From a checkpoint of a small transformer trained on Wikipedia.
Size: width 96, 3 heads of 32, MLP 128 SwiGLU, 1.5M parameters.
Architecture: RMSNorm before each block, untied embeddings, capped logits.
Training: a variant of SOAP for these matrices, 93M tokens.
Each number is 500 + 25 x the weight over its row's rms, rounded and kept within 0 to 999. Layers, rows and columns count from 0. Numbers have three digits each. The size before them is the row's rms in percent of the matrix's.

# layer 3 attention query, 96x96, rms 0.386, rows 51-63, columns 0-95
095:490508510492467459487525510487504485513531513491490510507515490488457474483504509506487471482441539468454508488513485589486509465485523525528528510462481463525485521480524519490543511495530495499535541478509496533491521465546488492470501482493513521462514475488483507544520525516457484475
091:489490483524476508487514477512508477498545485536540504478491530519494508500520457482467469496531483554497492525573431479482483523499480528522519489465492492517440509464518519525506496511457478507510491501528504487537507524493513491455527472507528492536508517549502507525520519472491539512
092:496484516460461509533515490460500499456513491443483477515475489527523465526485524459519482499493526494521543526529507530461497494539473502462453554492517547515513494516479473517501519444496508490505490483521530502494473513508492528490502510474498495483497510555427511491476525526510503513
104:490525493529496485476555469485485498484480494482484534497487507519463453534545477481458508512528499520538578522450516492466529535510510498484506528525553507543469533503500549537517483500473531512494503491512509519479473487472475503525511530469489525492529482488508504503511472494529516504
085:482515503504505499545479499505474488516477496486520524471509530483538488494501463520537486499461478510533571471468501512513505472518457507481543490520536480490473475486526466502477494486512491493488509515497495518442464503499519533532511523547508516514484485494518472569511508435472488541
102:498476485497524522486507502462500530470528490481458481483440543522457555456497518503567490541478496505500470494460492461524497482459513509523503492516453510476546478473524494514473509488516572483444507526501514522497500521492517516519500508486495500499502473480522491507507471498526502501
099:532557495505448490497482477503494497498502487507505535533482502474533460514483481508520528495509553537530507528480514547490483513503499481536509516487485470544501508491448505513550531476518495527502515496531476473482485478522480520486492496481447536574510491531450513520500512527499523493
099:497505526485496480508500510490498506450523527483554482541512490523528450488486478520527502530521486482461501484475526455523513469460524465459497484542463516488490506487511501522510515532466564485526513507539512491537488476500461496480492496498527530480460503483512492516472454516480505442
092:496471451537511519513491485515515514479452479532506534569532509495466490500488542506490521488531465519501488470480438517524538483448546511535485511480529544459502493520466516490493490520533481528501516507508506538487484514539470491479523508506494507484521510522513467493507507503482500551
098:499478504474496522496453503472541491488475463495526521520469453467466525531520484553494518513513514467483465449497505475444482511457492503482492522510493481542470535490513488523506478469520515510451495473546542497502497530485529461508525474502487507495513458463520489528496501486535479515
100:509505517478477464487499547462524530479478471514498511487494491489501468472513499501547515518525478445511475509549483506494480469458557521498475527484506498532485466524518549483518488490474513517464516510497468529532524467500561514500480500514460509513509538477529478438491502516480515506
102:518497490494484529526534515447512504478535496534476572517489492477545493470511496498483503492514513496446486519494508443521536528490505523463496519494471502520474463545493466522497505490522501511538464465487494488460497504509478510481472437468510515522496497490544518499479526522528528465
088:524465477488520461501514476481557496461488523489530553537499531519481516499509496493481499480483537486515503497518475495496493479539537488523455511488476512431488464462501515490485545507492537508554512477453521546478477520500483536498510472506474508532495517489504549496495499507481544499
# layer 3 attention key, 96x96, rms 0.406, rows 51-63, columns 0-95
104:528494437516473506505474477495524520499480503470468478521469555512496447513495493472537544474457520475475498506493533519504507511491461516553502493501501523495500489480506485518503498474489506495454529513510516462522527504480514479464488479525509533455520442528500451495514466491550484506
094:512497490475473535487476496525542490485454537509493507479472505481484477564455537485504516508490517470495488504450554525489498505493487483476485481512515479493498479537515503505449471495534500549505514507532548495500548476545538481544455534517509503494486501493470522502477488481505533478
090:509470478469487557522526529572499486506488526450511493496551522473508510488481479461479526466524521548528491455497492496509520498511513506510473522506525459443486514470493458526479474487512505472508498498496478527544523500493482490476497475501504503477533475495447497528513505501454474514
101:456508526510482504518572524484489541493519526510506493541479461543479496495488526468494492473513502521532504521477510529517520497527495491504482494454514478468544469531517488503528490494502488558581522562495539510504527480470483471515496484507495514469496489480521508506500484503479477466
090:459465463482505454523538494505518457508506537508519504501489508551514494496477533444537525524490456496506461516473498501474526499526514491499540513534462469485503531465470514509500492500453490499509480478456485540473505460475506506514531492548476509474526481503502519506458534493483476531
092:517480541504509474519515500501466516451465517479522525498545510501531479515540502524492509447503552531524512514540532509486522516487456502483454505477525510501512492492522510501531469468492504519514511487525481506543519527544527475465492501496548510454483523495475541546471500530507512461
087:500498448507595496504502553524492496526510524520511506541477515484513541469482498503528471521499481467476508480506517463493504467478504528485546497504492507482487490473492506508494453490466510507536524498485497472505512454484494517503515471485536477456544505465520531519473496489510437514
094:516523461520491532493461517522525502495509510522542487501479470514482501479489466507477476531491539558531522478508505475527502459497522479530493470519525485475468491499506534477513466438491442497513518546497498496548500513511480539458479506515517491523538492506534484493494525445533490519
088:470529551524477469485474462501494505542500515499574498512463476505481455530477498537536476510471508518525468522496554497451533468519483519479501511525536498495536501478497478483482536507505535475491505534507502484496454550511492474505482497490502511471507488525526553507505524509519505506
086:492499489511521490502506482513496541517544495438505484474477443495515502505499509519507474496525529519499489487553494465492468555511478452525509466552463546533498494500515469487500478497504457513506507546473500522488534480518534502499569469501511502514505503519526529531535499516521502469
096:502536508519502466536455519467439493469493524519518514501521525506475489508506476489504466521531508488516515505523495530512519515541501516514520470578482497495455460531507489455492562532514483499470524483497465501523501475477505515492526521505531564508525503490523492513512529519504463513
095:461539503477526467470497470513487518479507498513496487490491502486523520476506562468486522455486475540483472471518484510470455442462477515531487506572489516524484483482496511527488491503499502561499509514501478458477487485540449498500512548524489516517508520500496489479488485485525460511
084:487471512495528506477491475516525479519486489469533518491517504475505493526505535444498484454475484510542536490496524523491514485515447478470484497499493541477504478495492529512482494446516469444505533517569494514518522526488511533501499485521515480524529479468543487489511542509474451536
# layer 3 attention value, 96x96, rms 0.369, rows 32-52, columns 0-95
107:546498525453464506554527533534494474521480481541502509517482527517503521489511476479551487515492497515482478486524500489467465504513473538517499561498493466508504495480511515544454515508510543508507502501524495474553483542480469494492503473490506526490508470466461446498492494495518471537
125:467477505510532534517448506460438538505494531493506507523511533517475467566517492509531504505495513514469439505534538480476507476497519509482495513512514506501552503495510539498531463570476486469514503484493534508505492498494512499491512494443514531523507551520488517498510485514495507515
102:443483561477543456516541508488484510518516504503503527501476529527494469472487564476496491529521508482501461547535535539476467515468523521520499482522476529513485477532503507482500481484494477488496460474474512545541488492526500501481537486488509499500485539518458478508509488531478511484
110:526516495522500475475516499480496465493523487476511493503520508468550480514496447524537533471476456543426525490491481509475494537513542479451511506516502496439497516514512491490534509502502509519517510481474505510526508522489483482509469558477475488492521508473564520528495505535473520506
119:506456473490488506518496475488458487532446542460516488482502509472475519534514534505526468501519550469476524534520463444458459479500536494533468547520488519496496481498528559540514463479492494517513507487502525523518509483496501514495486499511509531487527525503483504502529516540475518478
117:425499482488540537482524488503485515545520463504487485514525469474477514497522510494503465516507508537504514481532485537456498452471502514534503533533513501524475522516520495538512552536535514483517534459530500503524534513523490514478500515512510525458479517508510552534473505487477503523
110:533492449468546498449533485506488489465461481515450507517526483479504529474497538484498462521472498500510474540503486505553487491484485468499466501520488534495517532499453508495513529480489494508498530471499466539472483510461511509496541493508546502450508478504474551513472530484510509487
115:487508486509481535478513469488526476451517514524535571465504499486524482493492513460479496515487506492513460524472494467452529501522441470516522510522450543530496559512477523499472522514497501512493498511509482480495516482492564486469491517523480503542471514479536489506540499516503501512
117:461477470469523478474496514530481499483501457520499473520421488506504461513480485483534533487496488498525457519512494523473483486528480456475478518517507515527486532480490531576478503512525494452495515453511488472532530538486491518517457470462472486496487481510498470511499492499509508481
120:533519547460538528466487481505469507478519504534517502494491495534486508470496504501496493498465475460509511435520504507505485488545496494533458537502515528465518515521557521531511498465540476531526500459471526519518524519495456485493506482521474532533515542468465494509516473508485502477
128:509465501512474525511448569505488483530522457507460526523508486519470531517480517496500538503437488513486501508469515544473498522497483476509510483485519528454519479493488510521530496529463526511500493509518507508476539488472490520487472502525492513562484499531478496492489522534546499561
123:453490494495500465514488489490489473513514503533493543460499490500487491486493476536473499479504523487484506498486453467500490529491567542481504477469457467460508519493520490533513496448456466473496467500465488443514507466493460522484469535488515491497530494493515522495478496557537497516
115:478479467522524524516477460494481530465479509525504504486535513547524518478496503478499481484496515523501525476523471506445529492474542524499545526465496525456510551542474487532520508529506509514514507520486481524508483458457464478545498495444504515498538485521459482461513510500483510491
124:545509490565481479546532480459490533500485472510501456500533509491511493491477520535484503522512521489505538501483495531464509505509500537522457491499479452485494451476483532524490524483458507448536515496494497494537475500514456502500446523503491540477497481498510512473547470502522502517
115:495501541503528496480496468525483487507513508505495501477491522482508490428508516505468553505473523527497513469494469529516473508510539514523498530533513474528514486454527473486489488503449486545472480514520503494502512520508547484479470453489451509483519493480503536539507532446470456521
110:489462471511519483513519522502493551487522534497492430460485499470468507509480518436515470464504484508485476524484497470530524490488482532481486479500515499526478526519463451501484487504463522502491518511514499471474503516525510470462509518561458509545535510527522485543514531512510496501
117:519501497491482516507507514467495504531497483527560540507518472528539484490505494462497467459504486457509512510498488561502528511464517503483518496473497478534500483480481452485502533487471460524483497504520523499493483511539433516498518514469560507530503502490510478507506520433512489450
117:520511528514507507519475500494486531508502488502472525462497496515500471542433456494506521501512490531507523502535529476513521503485527510486462517494512495508473543513463479523449513455542545464526477446495512471476503446498463510484496522511474492511477511441505457521491490499483508535
133:503527523495509507487539544459471497503469477489507490505517499488494538492484532491525517528490489565517469472512503511550499462523517488490481526507536502491497474517522529467497483530500492502484533503554465460547479415508505491467505507481508509510513530522455522498485466544514495502
123:518530507441485502488526506554485495515480483512472503470501534502533530476528487508474482483522498510493505470504534460497526492496513500557506482491479500495499475454491456506549529520533495489524481496496495481495508436564525501534502501479472504487546502488546526478473496521543490538
118:464520505503480512495487448512494517532520560512497479530502520505500514523534517466497521513479524499466524514510463502546492513507490489497527488530474488484543476473493524470527484551492520539498522468480521540505530479523478502519489513538504450495535502487495498530481553523443479550
# layer 3 attention output (transposed), 96x96, rms 0.343, rows 32-52, columns 0-95
104:483509487467483482516520490493535532480503479499481507469451498499467487511481520481530505483486491488484524529474516480532496512511527441478522435506489529527491496527487494507534480484530469554487499502515485523474512525528501512521492481491489584478494492503533468474528533509528543443
117:493532545490443510497516483512500437496516509493475477496458502538499520474495465520522462503463505493501503552510503476487489473520470527460512513502497485509499519488512517525553492494492490479483494508463528480512462482469510472529536546514487494515498497475498499507517543493556425473
096:525518513518504469456498482513485520483558488522490525455467461501507480478540472527427496497505485506508498508523500495492481528486513476502525469492461496475535531474505517510525500520465482509538518496429514488494482477503471508531481525464493477494461452485500516503463481524484456466
112:476480499497499483529510498461536443455506520478483544503515506465507538524526519508558497533522513520516492487565499496487539529523467520487542474527531482451472502452512503449473494510526545520497501486486511465471521491493522496490504510484513485495523509462493519503545507521518517512
111:474495531543529497510478495492529502489523477537400477506480491500470517501493548513495502498480505476452495549530485503500490489504476466474529487473477507557530483517514534507502490531476479513506506513474488463540485499481552502528503537508515484481506467534508506493518532503451501494
105:480509523471489512505466466472469476467522474496507513449498487534567494524501516481518500481469503519488488523507498494480529482504445496513489460504494541505515502489504552505487570523488459515511462521484498522477530539525454466487540561504501496512520474503531520501501512476476510488
111:500460477497518480522494467512454521522492460507451511502537533526490465497489530500491450464521500484480536473483482512491520459519505500482492510485514472490510540540515480519459521530505528513512464508501494514498489474526447499492523518457552500510482531495514552512448545497483482469
108:518509531561491464493473478487484501514503475504484493502495505501482481505479525502525514486525492507511492496483471447446529481488517478488443519500470506502469506463523529438522490516468490489471450487471458493514514514495517564470487501491487501551490522488525486506460459466535486535
115:446528487505505460460547481477507458522508533507455525513482499518511506471521497521516511477496491486483528455498526496530501500545519518516480482491489528524480564485494530447469538501468464513459505505539516482461522489527506500513479507537507529503496477460501468486453498513502531490
114:480479437485519521480499499494482497545538442472439490474523494510479532514521508552495500455515501456464496520467512503518518504486481453539511471484488516515475468466434530505509495493505529536502495543463502496464511462512512494528479511506503496535516509502505515492507493492529499474
120:475519507465489529475537488519496475484491503480546481499448494491478478532494496515485483501540517534511508516457499470463494491487492502499527488539526535501508507514519537506515537471501565483465483489515471446492490463504528471464510473503531492512486544512558444520485518503533516516
117:504478541484523520516509467475531547490545523484440493479470472499469488488529477505482473507522506557518496490552460494532497510447456500515454542481484477484518522455516483480470515487499519517492514500496510491542550489473525484484498463481514486493515511503485463489529518498500526523
110:500482506453491539551476502500488513460538510476477500530514489497501508462507501470516533498478495466492522516513516539451518517542470532508453550521496513506519497487463483492496485483502483532524499492458444464523534490524539522460507485486494528480514486504500490514468505532538441498
122:497480487471481485522489471502513515522501481512494454502456486482498487546470531514483519461452481513499494528486483537477479554510519487504481483483508471501496518489523477512496532497539465495472479490459526505492507520479526495449521472481497539490519438503499536516548493541464529558
111:507504463487497487488444512490522517470506483513572483485514471511482480482465513507467480516489498517525463481506538508512495489526496493517480491467436503498466496491540506455507528503544523534532503539507542503534495469536495485520487521521517503484548530491533506448520461525518474500
109:551463511500463514456494539483468478515491539520534511494510525480497510551489504496471515524483563507510541509463500464527489500517478480473445473464485484499535476513525507510505483513484490497510439482513518448508495493460523504512516500551520463502480487464488508511458488487489518496
113:486489468499495525559511504503523478502493485491524462473500526506535487476515473539470515513481528497530513497524482531504470529557466448503442478536514487519536527499501486517489470486452524456513531483513489560465506535528514507501500518488526524524478512532518494528533488517491525481
110:518471499453485523503509464509494501524457516508454533470491470473561546546467497486517475515505455486534497496480511492514537528478510488481470507496509484501506508485500513498490458429461482478490489517537534488466508526500512554516507467489471460498498489464503487455493510527519512506
127:511468492518504516487526471523533432503474513533446513517460523506510531514516510466507462512479499546537539494486491484506510466475499491541503541480479494491475479483478514510517477535554501543528481517491457516469469480515464461497484514520472494479476487530532526521510534525516504503
117:477542527480523488553510543469488524519501498518492506474474523506508485499498520471485458504486475540467491532492506438527458529502528573556487511522508499464493455484474474509510475484487498484553476499478523526505499511501471495471518502509504504512565518511534494484502487509502531506
110:510501532493498504501430520531486523487512495494528484525475500528481481516505492492538456541511496504500495518506467552527506492552506480478550481438526527475476499479509541479497456495478500463515513520497476475487489464493456479473475536510522476475526509477450472473524510489471493485